python train.py --n_layer=10 --norm_eps=1e-05 --qk_norm=false --bias="none" --parallel_block=false --optimizer="adamw" --lr_head=0.00672 --grad_clip=1.0 --train_tokens=182200000
Each number is 500 + 50 x the weight over the matrix's rms, rounded and kept within 0 to 999. Layers, rows and columns count from 0. Numbers have three digits each.

# down: layer 2 MLP down (transposed), 384x96, rms 0.131, rows 48-116, columns 0-95
# up: layer 2 MLP up, 384x96, rms 0.165, rows 49-117, columns 0-95
down48:471536541540521534541522473434579546498468490489575505447513568506472507484486482457457486445534432524545625451489524508506505582525468513412443474496524541434440445541508440493480492569454505450517425468521453510515517509536524544476510545519509517560517436538478339492527537524409550462
up49:551527515607470518488450449489436536533583537463524476543448463454500509419450549435524492588471393501483449518523516501471501549543513552475482492549449535515531540436510572490425626506438499478541451454441468466498470466500539478502488541465450506492521488512584536485510483456535501683
down49:464495561536538529474519539463508518499478548551481531533534500463516502483521528504492501429482576503545401485529475497507480521427545571547514623458471555479486569474497458505464460546464569528530465528488456498422485577476482500461482525504481428534493501520459472497468524500514533408
up50:551558405531493484463561467428520525566496429408583512481474452536370566436518445519510524434532541473491559402595423487438473477472523414503553524431366526513558462490455415570483509483475463588495496571585486481531402580461393500522421479566491542550438527517442587643512503523473489543
down50:510358481503555513485484558585546518591457583403469450528536355571598465538431577605425548493565489514514378552526546411571416418455496502543422558459450565406494582463435492455525576574489535560466473515484435564486505425591521564473455469493587470504489502463430517488485425487494428549
up51:436464496609412595437507477554514508426515568522506479535437480434420535442594574417502572470444506512510398476511610505492504548471622459481463434604493473510454527521366526492547484603561480448471497403520396458516438405514515487552498524430470469539551556493542610428613544578543513537
down51:483527477542508554507488527492487455520453408381446541556574507464457557485596401431612382552434510465506487443474510534559492518400514498582531458510502498577582586448522597443571403401527437526554498500483523387466581477443531468497544564494513546573487533468487477448478545570499547491
up52:414592495469447431487548520568405560537585420566515496451559475498483512439526469555548512574519563526431540410518474415491427463461512457423460480399447503426572580563484519562424521421537483445545496585532554519533493567421380551502544480630507508524451443555445534526459453509563589445
down52:498495455498483414531463435571485429483553498496466521488516476457476468519463518463617574477461506541518546502593478386468510483507539504543524479426481375472546515412515457442531574465544456549495520490539520502496519417454441550472554456521505553545494512566519491520471450635533460497
up53:548467523612416539537420504560457493517600572546487497471449437470533487600511459406638476598434481502466450515432525463437487503474464509552385456569488629491460482527468680427498469527455551426504486340573395498489414496426331437567459482562575542543436544493504516503507497504562441526
down53:520562511478443403548483529573502536430557545444546472491561493524518521513548483536523476475623455582485486497512531471500491448512491481512387591552509530524519549353481487540435525455484485519450481517442449547428523509513438518503546526489458509227486557457561531520584435494494492500
up54:445504499449432413509506410486501482550601562612571397621406472527432574360470501487518549486503427478471458519512566455447565485454434529506528432540494397439574512447544458549548496496588565477391584531404560565511406545543550431488465509474441422535583462488540510412543443489504422440
down54:421526518547555506453518621612434532489497451499581487518476531501501459405587465492420580452499657516528445476414482444558607495635502435584441507436552516569490548499442512388512413541451530519401517520393547373539532585513364552524387508446548516538459516544437471499441496522506402634
up55:546504452524439483489555490464509470473527454544582510608478491522480547504527491498493599405466492473493542506506500516548456560422407470482468500478475401496476418523407546531590458465527527505513616530592448511493469512506513463544487490525461491525537581551492475521479434468474419495
down55:504460479492572546490491464506535520521504518519510511468529512461514514466576483478448510424470461500524492463423512537527486470502522408620431662538486461563484538496555442500410493399445461542534497568498532479464506469557529531482527440512590535579542405417461475392441537553561451555
up56:615551506515486589529485412483457450540503476455520510504498494600461451501473461397503530470531388459496497457491442562410552466567561493562564541393423541483407520663618517430525466539363574549507536615524393479470454411479523443526443481510513606511470604544496571432536508433433446568
down56:477480542444555496509496503537542586465502423453473511450538434520565513506515509566468411503555515509523479475575554471454453551455420539511424468522490444569381503431474473468464544506533533422355475467519554532513547432554561490515490547455452496517506440432519586436471597574542528473
up57:492506498504505497478495491499501493505500489494492497491506504501505480498488497503498494490492511523494505497499505502506501504500507514512504496482513504480483496508495497507502507504519496505508494509489498502497497505509501508501500491496506494510513498510514493494506505497499499500
down57:503501502499503504501498501500501504500502498498502501503498502504502505501500501496501499499499498496497501498500497500499502499498499502495499493500498498502507501499501499499497500500496499501499497498500500498498501504504499500501498504499498501501501499502500494500501501501500501500
up58:540505519487513579499451505504509504495514486549502553496445488503517447565589489420527483478506453507517536498593477438568413455592501431551438478465411546489437406464420532522473546502473451461429491509549453540439539496443460471508466543516553571522485554524482514470552468512519494508
down58:540560538433482529447511488519508526479460447449492472422498511568517511508463421485429459560533467511519576501580485399559538485476505483469459454542446469553554471481534537468525542594616507509454434562524498473513529526503483482484525533477514465586577479549488494487457487494335478517
up59:511514409383512548449577475485499462504430433476467570467624534496467499508464489489550529423429549464548516489508456527409475492442494401545503417450524466585488492574524506501466464523544557536473687425548518564491474574455470463570420594580445483537593520412487486548460490531461520517
down59:447419449542468494577462473398491469469515486486558586468509624566512543475653528455618511467532417517553479417522524532483523465457488542491503499511502512502478589556476521437552463549483504495431478520500521606523503498525442391437522524524416513552449414437461484521479502536515535432
up60:637556504534425544465518491499484574559496477466452460547573492453489513517521535521594552468460509472484527477543506489437484465415514459529491494473483570500424560569464617469451481507487477468607462484638398482521469440492464565530390500524486550518462521493436566518499425500470480477
down60:481432502542389465457489580635399502421504436621495533428510467508479500475586499558552485576429482508541488471474487455507540517472499440560496560498536414530534553481503524456474468533526481482504424551586593499534528494467469536492484537526485474555539459520501451485551489571506503495
up61:449505440486518451526447591521487570561482525561425425542501421472482600450468512464590488507446496474456491465352601548445461446479530487507531468593452455501542507510469602461490497533589559497629502490495494561570441392482542316491457507524449448524539467493483482534576567552485398423
down61:523534441562452514504492518509484564411505593516606540532422526521448495407532447550549577586474563492484447570452424488397537490542553375475579490494478644524594497557513608480441531511492479518409501481518493525550561489538430527526535478469479454565467405515408582500466530450394432561
up62:519513434489453572457472465480485493528485436542570534563498488456458516469516534506512533488543511454537493487504571505367457532507501501522524449515515534570459520554547535504524491496510572508535503440551465498554444421460479482533392551520498473477560497478471475588496494469553520528
down62:440549475450555471496520510513518524484478416473499491525521604514581511479534502597484494485478588506441516446573447498578491476500530527498408480458529489483509482442534469565561466481462478492474494487428528439475528510514588524469489581483478481560484481461508485509470553584467595444
up63:552494550454526543510503440505487442550522414507571540592483521490521501593497471517472475415543466460496529480511499508480486532562428442549413393515526561541428572529578541521544522525405567504479608515534482465516527490486522484510467520525511506533487508463501471511473453458419558488
down63:511404488484494430523514626466545561482519622534453438455501485563436511495521481448498512537467535522520438454527512494443538493427486519472543535504450481392532476495579407567439397465631494554446407537483494529531449498535503486505557516577456495520492528526498556473476541602535405566
up64:497502492499500514502499498492501518500500493491490515507496509509493490492496509500501488520504491506483511508508496495499507479491507511498496509506494495515493506494497499504505486484513493499496494497496507485509507506506493503499502500492492487510506493499497491487491499497511487492
down64:501496503503498498499500495502498494498498504503501502496499495495501499494502497505501500501502505503507499502495506501502497503504497502504502500497499507499498502496503500497502501505502500499501507502499499506503495499493502502500503497497498500498500503501497505502499500499505501501
up65:554573407490483608422583520479490486551432428423578473446514495522507452405587479415561552451463500521421503424522461557533493511449620423490616518508456447582470499523454468510493514581502462508487544536496488459450517482454503441555489470513411454514572550566526479508500486537509495451
down65:470433495458570478536544528507514510509451484549412455460461526556500471391474636446601467506460545516505422618404483561530551504480544438444476544519477478565480571491454488479486460456472470499474489474447553454515575478556540558482570457485405464575489460524488559465485579527439418543
up66:479567427500445461619481561481464500516479491597396506446631470471401521477478502531568549605480581506408484471397540489520543534478572504447577532521459410481546456464532517448413459444549487505323459504484497553523478498488548439504445470479530492526497466495447508561622512523556452525
down66:497416521497519488536457616469576541567571506571573467450467609485483479542534423454446405588504568494483553521427499529424540639453556460421510648509455494425496564658489449468434585416428487562525427456535488506529607504509478455508583470517541572501508540575463367502377384463488440380
up67:569467475470441452439497415510507418561487413520539505556432526498535489503561583538469576553539399486574509486486473484594381474513376531452464437479460504559500458565525549601511574507401551491443508538429551405477515594477444487528528472528460405540475507446489566499458450473515452595
down67:507511536452480472430549485540474545424422453483458468594563537470525531473473557549412512615506477533501553490436519593600470572562465491471432442497567476539530480532554499448536460547517482564468510545419536519539492469523432426552576385428437451610514512565474524491493503488407407585
up68:479503553461459445437506485560443466516480517600452527479553519515483448498524549541565586477535435456513497533433468484555452498547487523451539530530522538448535492540549522515504485428527488476390446457479451446542477524452561492519553431474529467547475502518487553526466488500540485512
down68:488386578459496485535509572437483445509560553540498476521507560531497475518505412516461401472536556516518571524494542526530461505548531437465487410481511500490483510513556501497463549467514517488516528492527545531512571496355454528448443465469546436499544465502447491540474562503492482485
up69:446421573477479460464505439469412575530536499513557507457501372420562532484461501505536506445463528470429496457435491553530493497585564524475569548548520578575436588517501538455441536588497462525433405430593466524580516497504524525526469426437487452523479496350442493479499528530474530514
down69:551587506440486487539511485502466436459505472520459458495410535535476494620452515540487537456515518505514589606566478534478409419413507506468520491527441424551595473496509482522438445457601532506487561550511517413508449532539402461465530538604521519510434473590513492537520488522498385449
up70:443567496557554442507509604459459548533451584491619573442521489520360534450475457477531492493507538472379545471447547442547480505509513425521474503464582492512549585493506524453526475430514441494511465578499434481476478574509497510511432422588425522531427529432489581503517454439389557588
down70:405580449537496493502508549489546514538470452456463570569512504448486457527418490446570435527510652505545520549549471322460454481507442452518517536533499530618483537496415527613518562437548537456465485530495448492524471537521629454525587438461386507546447484425481567411455430477520547482
up71:468493523555435398499415464393380602479608603499463518499479388424421531545453511484519451567487457517499459455404511476420605488624598499510547501560528483493601491455467457517309538566587447468417488462535507549517382460492490492489519610464475541517431517468534558552474517478452423430
down71:517534498474482505501442609547438454387502522544425464482381515459519502455596507465526444488448550508522491402583492520453512487447371464502527447484550484665525486375587492533506541515660474516685465528574514527498472484546436461477487442521551439528470360450501384534576517554679543541
up72:436473511458508479524466471518451528514459490513579619565551490516383506601394476494500469435553484469471521528549499544478579486540387379556385399420460468476487599550559567422412481366474554523521571480489442555508423508438506496489550527600528587520570543472529501458579499478460497507
down72:464556519394489458488467490539451473483537494419455509502493558516538479506493460441573524469548519527541547574504474565428526479338530450532471477449385541467363462504562471447546488444558507585530475458495572478549467484543522617533525512501504544577548414518554536585532565545401422496
up73:541436426441478519558479507507501390503457528534389507442487497519462545497552488455615513544424484543535460500516487599478547555495504503434523451520529469521533570526498466433548488616529535466430544413580422521476489485462454460597504488496415525521564495530480539465480477512531431524
down73:538485436552473434491558492546564527443546544503515444520474540467447458528533551510610446478449418519523498552464518560562566583474504426450542438489486435536441479539522545446441515538503541406524479533455437465491434504501470540467491554504472521492490545513570534528474466479568451458
up74:585512490530461414652443432477494442472556587491480497524523461493461531528437525524486505516463453504506434508459555580440464501479544566528502536547496526513449471462504556515406481512462537475466540483449505598489505486503500446495494489399537433516532457539448489516605521416577426538
down74:458482489531569551499514591495509525440501438550454516476486604452524451493532487531527529401499566506501483483458477464537526470544445544423485527497510515566473509611446406511470542509551518471508482534491441398479545491573448548452496488581488491524528532448431498518486468584489520554
up75:567450456420504533506450546543490411465550478623475461558512495475447542469524590535540615474477506479479533451494576647524434511458519540506571481553552467569428396525471553474448474490569558420479496449517436590529439484470518437528491561507527458514535441493534435583494508420540402535
down75:500518493583442516428486528476586603498489488434559496401466433518536505509559519523458507564494526490456436464450515431504531496529521462575449555481453483512603504496554408565498550481525495403501575639451432480515505440652500451486533451370478539582482500506467506413485500499505500546
up76:504531461426496520551517410519500461590461480401592507551568472519487544420547442394508643399456491472456528369520462537507510497448458418437572518512452533499483497581512486473566497548436556510482500635514489485485440546459488491614523518523458516552458482457534469555528444474456518517
down76:527579474579514519535509448491468501526630467517462492507533466459467514433514415563567523486485505478488465493503451537413484484431483402521480565495436431544461485584502418540503524509527487547450549524470609415530488394460557456534535500497461542576535516490501463517512555527470556493
up77:513434443592486601443515381526480558459475479453490513557580490466487436552512519421494511387479393467476480436510521475492485500544554529443552501553394558536411560595501569485540537541431524381578522458539474492496471376476565437536402543443569484532516663526477568502540519581493534556
down77:379507586570483478394451375531541516584455448500514523525558465527457527557523509479447355486505518516419575540440506527559515572459506552411529468546582565455475664428451523410485475576473471488525410458540534564531510487473542468441519445459525510568521529534403495474435572531425478618
up78:531456538418492502538554416553471547580458427529490511592519494537473526486464407521598439528540541472499534474498509542511513565464391399523451457440388519505495635495504543444501553494509530465577507524590534558493452491522579484501493489593485441525519504453516497499428455397453430536
down78:581458445546594373521485453398525524507437383499480481450472535558522476417558526488556531501531548495480437535564503502513522484531392473389479604523504615460466515454529440442502391356500534530472467501516527568500486571487520476499518468524565484592556473556517359561526569556417540528
up79:471464408549533481474452526518534484521605576514486625446499463488461509574470593431516507458445444508515486435497483463483451427549486418461521451445555505577488513438495484492522568466568444478520452454557408490543516583391481547574508464502467583520368617557529581544448503598429492476
down79:461534480580473446458492429556525521602479497434424533382496428515504496540453505531533532439473419502521613404488486471573518537495484517503422561468453436536508435489557574466387600576479433384441541480591485551529512507513504590544476502534493452517606485665480454434486498539522471508
up80:515478492544493474420541443504518539530476548468482516492499509467508477489489563479513515450539452428532505509501561539504483510473530516437503473456517514527539483531480528495497517504510427556492514502492496474559479513491481536472539450487505455551508480511523524482534516495528445529
down80:515495438444496510509536509515459490448428580424477421512412514534582521437404460502479479552400439558457511507484490550455471469418454512466480575512571503490398467504459503566530528557428495456496495539480521443451549515521469491510569506552479474679504537497570485423476499465511545517
up81:568539503478397533457494516509493501514506517545535500468484484428493502453549458480530531514420483485412455525475599435530433487470553471429426438533486493544539560549459560533455643580507527471547571420537544511499494496412462473537439573561417458555499562493532522439432464551508476571
down81:630452385621479556607385474491496496480597488549432514523404517569438590536481462384635517530469449624386488448506447457497499506523449441472465518634362484518424548583443453500437515448460580464454497529546452469448509546490536506649429424589478554615451592499376508457514537499533426478
up82:524490502483509539582423530463463433521536529517509460531476465500519537477522480449541505504446494512471478500461441493471541488535446481459392475572457483461501544521531496484481549515513583443486531510523477535462444492441465480571495541569532536565421532501524514540479488487481462505
down82:473576533456492438464519535506474497478520536456441521513590477474540469529583467496512476538575539448471538513447497508485514458462538558560510520441565612542459506444474487558444502556533486476547471501469500523533475536488465573447504530490482443415430492475593481543488516453479462443
up83:557543524549532531515402514425501605576559415461479522471596418483415558432514578473525541402479423486477495496514454581427447465466553509514639524403520484531413458502588446519511498463359514583560473520551360544576507529434513554532494390454482602545383505504519532514614484573470569525
down83:593553515494550559619524557655546520564496506421432389362507361529544539542475496502487520534582442472475412609393532446410455392475479537525383555487524504437361528506556517421453525505457481670466591439452527546445406508464427462460499627468609539521505499446514551533550533466560472444
up84:443581387555505553500513509426461514509438426470491517648585523516431498560482571523563461400489518441431478506487477427475516480497532355538524478474428475534486500510561449438520470506463457509492581543602451603504453597456528522516411590523456581552540575469436528474475517530440567517
down84:412478372570403657528442421470548462524414544428560458468527618519517564420554530394467485455529369493518410513418504555561471519500469596494483392519390495546468547506551490538531503570561418487522511546541562472557612517472446458458491590448410518453574493497440422539552569496511642466
up85:465517389400457365382561403540446592519578461515580456529512453496455619426440461477544495521470486503455457448411617471511548519465466512523515502581490527557614487538467514508504653515602493529399572528464556465529451499514477419530544509477388377524519427484452486619549472460453505398
down85:477538493592579530461543482600518440526514483526560500476563498514523382513587538481386532331475587504495506555555444475467606464566488453592520439535482466574517530448501473409421504437527457522531540491514482555509514526521485502517498452524618543502469436599454456550410516519369413611
up86:551560529451470486578533393596450417538488486542523526522542532512547481525498574502508543407531460487455475499463454514529440458549428490477445408520449483467491542653587502516615474507447542474469517592504421540470483541490490485552455516582477465541436545494482525484421386392481467504
down86:445599470471478517430487539545549523458530500483512492447501431517468544491553516465585450518488458481482397498500486521497483508485465561481568527519509464508503496532507530475526435452517457566462515502478530568529438475425481418528479524478459486662569449470482537558505527560468506536
up87:481542428511406487571511455507533531500504415509457543509445458414523534449565559507553539512425563526475515507485490528436466469459551500430531509456409426446579530526445493544485436497535506479494516519581481600545492529450424540553474473504544522529443462447512547463532534565544470536
down87:591420524438566512528479570476512517505512497438460428434464486484546540544398517478521535526556568489484496544539540453488515462529448553520470510542449444470367451571460454441545503573522474578504555525510438500484476486424518519454456540544442507524473453474521459520477512471525545447
up88:496500461434499541412494475563460512507551429510535509587508499426476562547491509526486473445520455507509495511542513575490517545551512522563491390539552586577428451459598500499445494564418578517511500403528452559512368481455517377498439633505478467514524470486518460515578427452545524447
down88:451618505442554468514487455564569579498489527517453489536505557490462455445459511521537446499477545505537531560525478582511565503528523484577473585520482405451553522533524458648554502448412490460472430570486456396496466473470567493515502528531485469536345450581455463504476481510450429439
up89:540576544563460484431540499424517516466529550470600538537523496506356520538464399521529509472449389502449471551517577449551564514565519454552395445501543502392536551542501471387487569386606469533541567551567443423497452487460485534531476544427466480529510537532450485555508470515408467453
down89:535431519473552407506510438449630540572452527505479548402619438538464459542433504395555475403472433525502469555376494499575531446505522465504405567458553486552501467468510464479462602531546494588570472516511378458482427441482513596496498442496461446579565573543522448501497506539542490452
up90:581479432507470463564438523563493504556563499585529486481455421507481477516473474426549459672453382522455430476422510522481457531502434454411408488569418651487495480479485593467479630503377572420413527506539439553462521565441435464582569545536507559551494553576515563525466501510566443444
down90:531510523523454431466515536479528492494531486472562550458474530516518477528536573476530406510472434654522487492569519492514522477510516487522421548506512498480465495492534593517497455546433467500442518459443460524405532514559476526460515523487470539060519652588584540458504516466495477534
up91:473541471407515493527439542556452478514463478562451497456566502503486531467586490474490494475470461517459384429478501563520465528647517458477555485547386479568526517449452492409486667516462583518476483486401418466486505539452481484557550510526470524519508580501497498590562472462550507474
down91:471519546533544455444463575550504451523521568508454537466507439523454448407540545523502525535409526512475541539491550598500549450478497541455498526476474578471475559485548490449501478546510501537515517441454415500471578482454473524479447514470492506454577569519560492546482564490514502513
up92:529456402470431514620501558507463498465445559581505571478507490443530503557567507549477598477552570485498530576470462505574548565525500528351474453480524452415549475452510486550526467453495458379413496411432484531447515620446498452530457501439513472551551503483469516479518500497493414592
down92:474457489486451460531552530562422597528431491433496417553506561495559504478568495591432437460495437504500490392529535544430453539462450433547497445513532511504402485497531514579474438423462493631488544534511450502516489568596476572492562488487423606493578472420542515472476585512500503416
up93:439395455455505586472455464551546463461419563523489525544499478481493511537574542417576597466469486492554497514451486547485532529535568500508462454497513535568416470540486598502538428626458534394409481485540435561466454486484397382552512523502586475555569534441471533470606480507566436573
down93:465520488427567403510533622485597486454440532462474512464481500497459531506576582544511428417506539530511470475502511506579531541461501519583447469540452636571423473483573484475490410533469489435470509611485456423450549475557427541462486438500553470463483480526467577512558557494577518477
up94:505565479490397471576452523534453514556471460596409456481528403499479513462514513459527585672478510530472360438399528560416519592438467463453550484564433422447490563563511430468472535437560561496521505510514480517503448507472504412584497538555510491527526515506475487527599468503612473526
down94:542463461391628579540482599491546534448418428485512471489517409441547538545589459481456486430516575504527478428566521469517489546511512468476550510531467488473475395458513528520473604519450575422533497497513539533458504597544462507496572553520514501359481403528555407458489496550591521459
up95:511429425509514581480516553520528420499435497446514596474569502548490446557481507448553470420515505495494519508506457556465526563487435369490471398423431475631483612480484563477434505504442529496513516527488466572461548528482553441494534491552530504516495578460520517498500466484489450536
down95:552506462534448448477500493463498432481553584632456553548465568514452514439575442410492493491543506521500595585465452598593474418404589432489505442473442423483524500549514435553476429531471492544491526484493503503478511464525511455509491500451519514525421429511537608540477587522532582455
up96:507463515504512443520447516560516500558533537496563540530504465485465607461501530485581491495511403503570444418557453578426468434528518502454407421469530463512481531585597553480454577415526580501545430471421483458504534528493514504464533390494316494539464547500556548511477497492434513508
down96:547508506442488538536486442480495562474494505550526425440433469530449517451496441507495494468519489510495488524550577462522580450490579477526427453559479421589508540554495542507479512497539480507475499522514503418511483481494507392495486489457465559590428525491527521563548491483505473483
up97:491542419555517493522539530504439594500512488494555532525603421529532503482454363483457494538502512470450483571486516572527534529476490484547490481405589503504568595521520517393480463488522461485502534471526518552524421579472396515554412466561437504497481552448569465520549433464495468433
down97:500579501532583517470474539476490438459386556467550404528516481587527510521505414463471519509522564481466477437466563479484537493573498519501516477446540508454527515521499488423477436413486509556469419545598473491568440517581485436567378547500464547567595523522511510454493484468493458520
up98:548527491622357524421462521427525605571560571449494433489448449456527543502533491515587466552463425493549449523508569371482485478559600476474482449565515542421558507513464535457509588484546429476543498478526500417503510481485447449532421568468445492523527531494484476547517482567421429408
down98:506484542597507539462489541464506485474625406502511498570491474400532528454479463522563501474543470523536365500573471597546503492454507518483547590526480463527482468506385500521362495519506461538427554495462584503490437555539480574482549441462524428540464514518470555578509437509519410493
up99:501454540530489453493414528439485434475496546524502604519468433459521477580414469458523479507527477466435466590446569464514587575555466516534408420523572598507534541502537517400481525464477500547467503481435457520472550502493502498494469453539429490500455588403591519469552422571470517587
down99:566560584418572549529509545387518552501510468517399512510438443536460434477487545449453508450471583487511526530548507393545409467414554480422617401449564496515480553505583498491543598444486509478443499476579558511455514533553492523486491552543508454527548520446387554401507510463470525526
up100:501552456541446519547469479462440528473540505490503523599512481515430550523476476480535462523477455519458443506501547468456550489437453474500458394533446502514452564535552514440474641507409532526542519521571459487498450544462525430548476457594483487507489539478550510574511488493585536425
down100:432517535510473435531533478533509464452467505512457455497509557440544507488490471478459504431517486536517480505572503517522471484491455456500464503496567534533518494515557529501585503494406526527470464506482523484495494473578585514536518512488439504382518493505545499486525488539474515464
up101:423486484594457547479468433623578452477453581502443496527602460388523430493564504451574633479418509483487386473438512481502401546497619472355502527624470551532451518531401555373528494600546534432437466496603357486507516411493439471551623562498522413550511594470464585508498529567494445551
down101:532496446472463599468432429501593523563518520520478475671504466428423452484481499458519426518489451479438498533568538497590480447446395549582479597461501617495558618455632569410535451429485487517448489573496459388468556519531506456500548546490665491535453516377438526438485436523571533471
up102:539495461571522567596493565449425485459410494405469642437545486515542425611456514442530491478564501477415545466464465561529519523572509369524544511440395390656521499507437554481374461559434471530479452541520454556475513516453537496509506548568520656536441550555512535450489462410430420598
down102:479464464519470445498465555469483528469494509524475518502420593471585497558552433465579525457562427489507682403448490582482511526559465410564298550545425475468528519471570462576577457485521385588567537544620485565510541472520534444539604509421448553582488322422416500439569577600584483433
up103:417583506485455510516526493450495425533486550503478484460455477461512428587580507443506496451512554504486430507539481464546503507570501426462508422469492476493513570439454574428566606490539435488480577463460488448426563557433531521531562453471540491527522559547502556530442463561514503596
down103:508500501567435404518556517522458494437513575460449499488491547457526506507402426453602682530493553522499458361499496501493515439501513540510528528478512505472459539528460445587446427416490548535527515586422467450520384493571498500515535479465542442542504583540485497541543503415541435517
up104:573503480556532525583505549470444438523443543495461515485525472517385535512570497464595520485510547467423522526493454510518497466497474424471476493506489450474498448449407510495466449557549467560465478596514519571430487547481557485488536568586461508548469441481589498449612538379497453556
down104:504523588531454485487475563502471536562575472520439571529448526509387514500576461521552476502521551494462541471570482484396548518538543408445436536511427511486467390572498422507547489501520529514509492590545491520485524439502496455529409442500544515539521435511509583543572454430537464403
up105:419440468515442456462473407542462631551493476504451464605475471490543568451484503405503535552504463485507495510395501453412577475537476512498578524517474491464557528545514485356473448528554489492482508467568538491580355420503520505484391520547433537527507503449582596474614431566446482484
down105:367472533491471508442487417578450514452584583554550478479444572535493477478532539477448487436555586510445511461590453466470468551546430509551432489496511482563504557484473488421526445490403467475464539546442524395530631453634502515557437507420553547561534553608509474566463506444452442525
up106:438462479381484513577419527497411494532446532634457569479616449525510524538572478492520505543473556500572453485375477607535515536531481478490465452506482406488464443634473472426546515556501582441447515436539562615514545478456382410581501462496465385535493549478446556490644360419541455454
down106:487545514528479439470537540457525568576498385519448619544455503522498466481613530386543412464583500517497440526559476529491448518520446466602412447475473451514341589533483413537568509580505472501438581440560506496417515500480515543560417515514620478565479594494520623497517481437405590453
up107:462459420413442442492502496434521636461491555572574511547468513489418533523365440523504503465513549512393547537596555578552491569440483517542465543437365494400595469531522446573575455426536509523495458449588459591567402547456411461471364457436539596562543549422435506579547551508401410502
down107:460560499479585478484501415587602563544393480503433474528486397467493551564551440490429426637493381484494515685502476599476502545554415303499590553471520433509512597469546430620456534539467532419524565640535358462479623410523559515496504514493468456504461508545528476454509463425485565390
up108:474407528459481514554475458470490514561525545508523484557615463575516500419606489341459600512422507514535462449501469533442462480484493518437583480471412469521476453594538405469539520557433560448503534523530466559472495467458420473561524471500469549535495594524464545445533383502482455475
down108:445563567541461456471462459535445484555622507541479547538490496502484462559516557449425525477471497422515505529460364438544622490507461515497461463564506490550459534579488555488516473547449471484470516498542516403517425476367515571548500512464502570619527530474519524492526406500447475537
up109:520538511503462516535551405533496432508492517515539523560621553550405474444548499436520555402475449469493465507493464509504524411527514439374494530478478583444527499635437584447481498478532531515480518561558343502540454488488474581575516417489478535508443588525485580440457479513445452536
down109:588461505551429550500535406562461474546423453523529579454514509519508497451623468472522483493497390533484505446488534489494533408546470589449451501562418424499443501511491552536463448554545558467437428552524520473518505504534603416469469453503497479521440440492490502493515536558545540456
up110:553463486493493465495436508575388555543503432557485536511538340468437544487589481337582486585446486515482391391418541534418453534521500479518497476543506554554440539564502593439454672516451616481490462443526419471482484488448385486596536470516435495528559537439552462681472406527538505478
down110:414566555445456572571462531515595476509508485486503436493565490497600530399562536515498536502445455607504467488488527480500514511523424546488480601548477590514479519451463429481453534487486519514519443424456540524484522501704548562460535555424550519232553469474520365483490427475522450496
up111:503488543421500541471532474477443545552505493558610578536534442500401597500518404492480492483512519477430510477562492466461570576525499390564484396476543455453440678486419530486516483498493482476529607595592368477526420508477492491506456542494501524509541475531472476475506467467434481428
down111:528428478390569557589533525429578479545517485462471576402511458500551480517557468494525539421538476546535480524526512466539537541395539451567449561450521506510440500440508444575523481449512430532467444464585395445505452467520488505510471561572506528566577487503508548434536541422382495472
up112:552540462485458478558474486402486545490496592492381453464560462569444476473478560539538562511403481514526485517492488491468450407463559532460595563471497429442508420542489442451455434456554453533529498538589487629503438597479439523534519529513479531538470494523467582584502507596576441456
down112:449379463484516494538452572459504479573502366488554504478415559468605532572381405485388545538556518495451531452495486584589514567485493506526467459536451486496485511528490530441587572566490581491558532497512509399521614311483615435468436437506539495477518522485518487474476503498475556453
up113:481487566441503433566506516577451419552462496564464531572518528474495532600545501434511570509514490494470515523426523529608460535597464490481412472588492561449424463590538547473550493460532546474422496443458430424479493478471495481491570541536352424497528499518520488528463477480499453582
down113:463509501469564481582531520393545452500568484460447518557490478472558518545522570573464504519500480488538429460530446424572491456487463481441465501497474422420485532549503515488507511538576471423512502493520542448479500474478463559505472578513505455514422501535455556496496603468474553470
up114:533470512583439525530445388513497455573507504513521435516530486507467487443568520467514524519417430481547395438478477508400437446462504471532531495538526577579491485501463473491555467540568514537497575509482475411480466441524511507539538507481484517492503529569581469510485520496531525531
down114:479429561500566501507518617495512537450517516505533519510397524469516528495437486547515445453485556514471450518451420505543517447534546575472453536543481534413396514554501427558450494510504478486440490423618476469509544599481515594422522544482463520558522467524456522452517513500459469476
up115:491499499502499501507503503520501500489493492491499523495507490495499484484502512511495494501506484508504513500504486487495498492497494508511504501501498495495495496492506498499499497501493489506498506496498494501508500499513492503499486504492490495507504495494494491502494506498502491496
down115:503502499502501504501499501498502503503500499500502498499499503504501504504501500497500506499499501498499501500502502501499504503502503501498499498500497500500503499501502500503500501502500502499502500500501503501500500503505502503500504501502503499499501502500501504500501501500501499499
up116:483500501524504495494509502502499496512486486510493499495503506466506491496504495500496491496468491531495516496521495509513503507489517507507493508495506516491500501505494499500500502488508491521504504495494502505506495497499498501493508495491511495506491495498517510493502492502504489500
down116:501495497496503501499497497502499503500499500495499502505499498505500502500497498495499494502497499494495500496502498501494497496498495497496499497503498497502501501498501500498500498499496498499493495497500494500497505502503499501504496504499495497503499498501499494498500500497502498496
up117:524508491508490528516459596481459434471521490543527566495509509461519470480507504524506463463480555477466519525510544550457476568543551503525553389542516507606469445536540505477451525491415513474458514428485421562494521558402550480541451501437502532493521550539486458593506476506558535529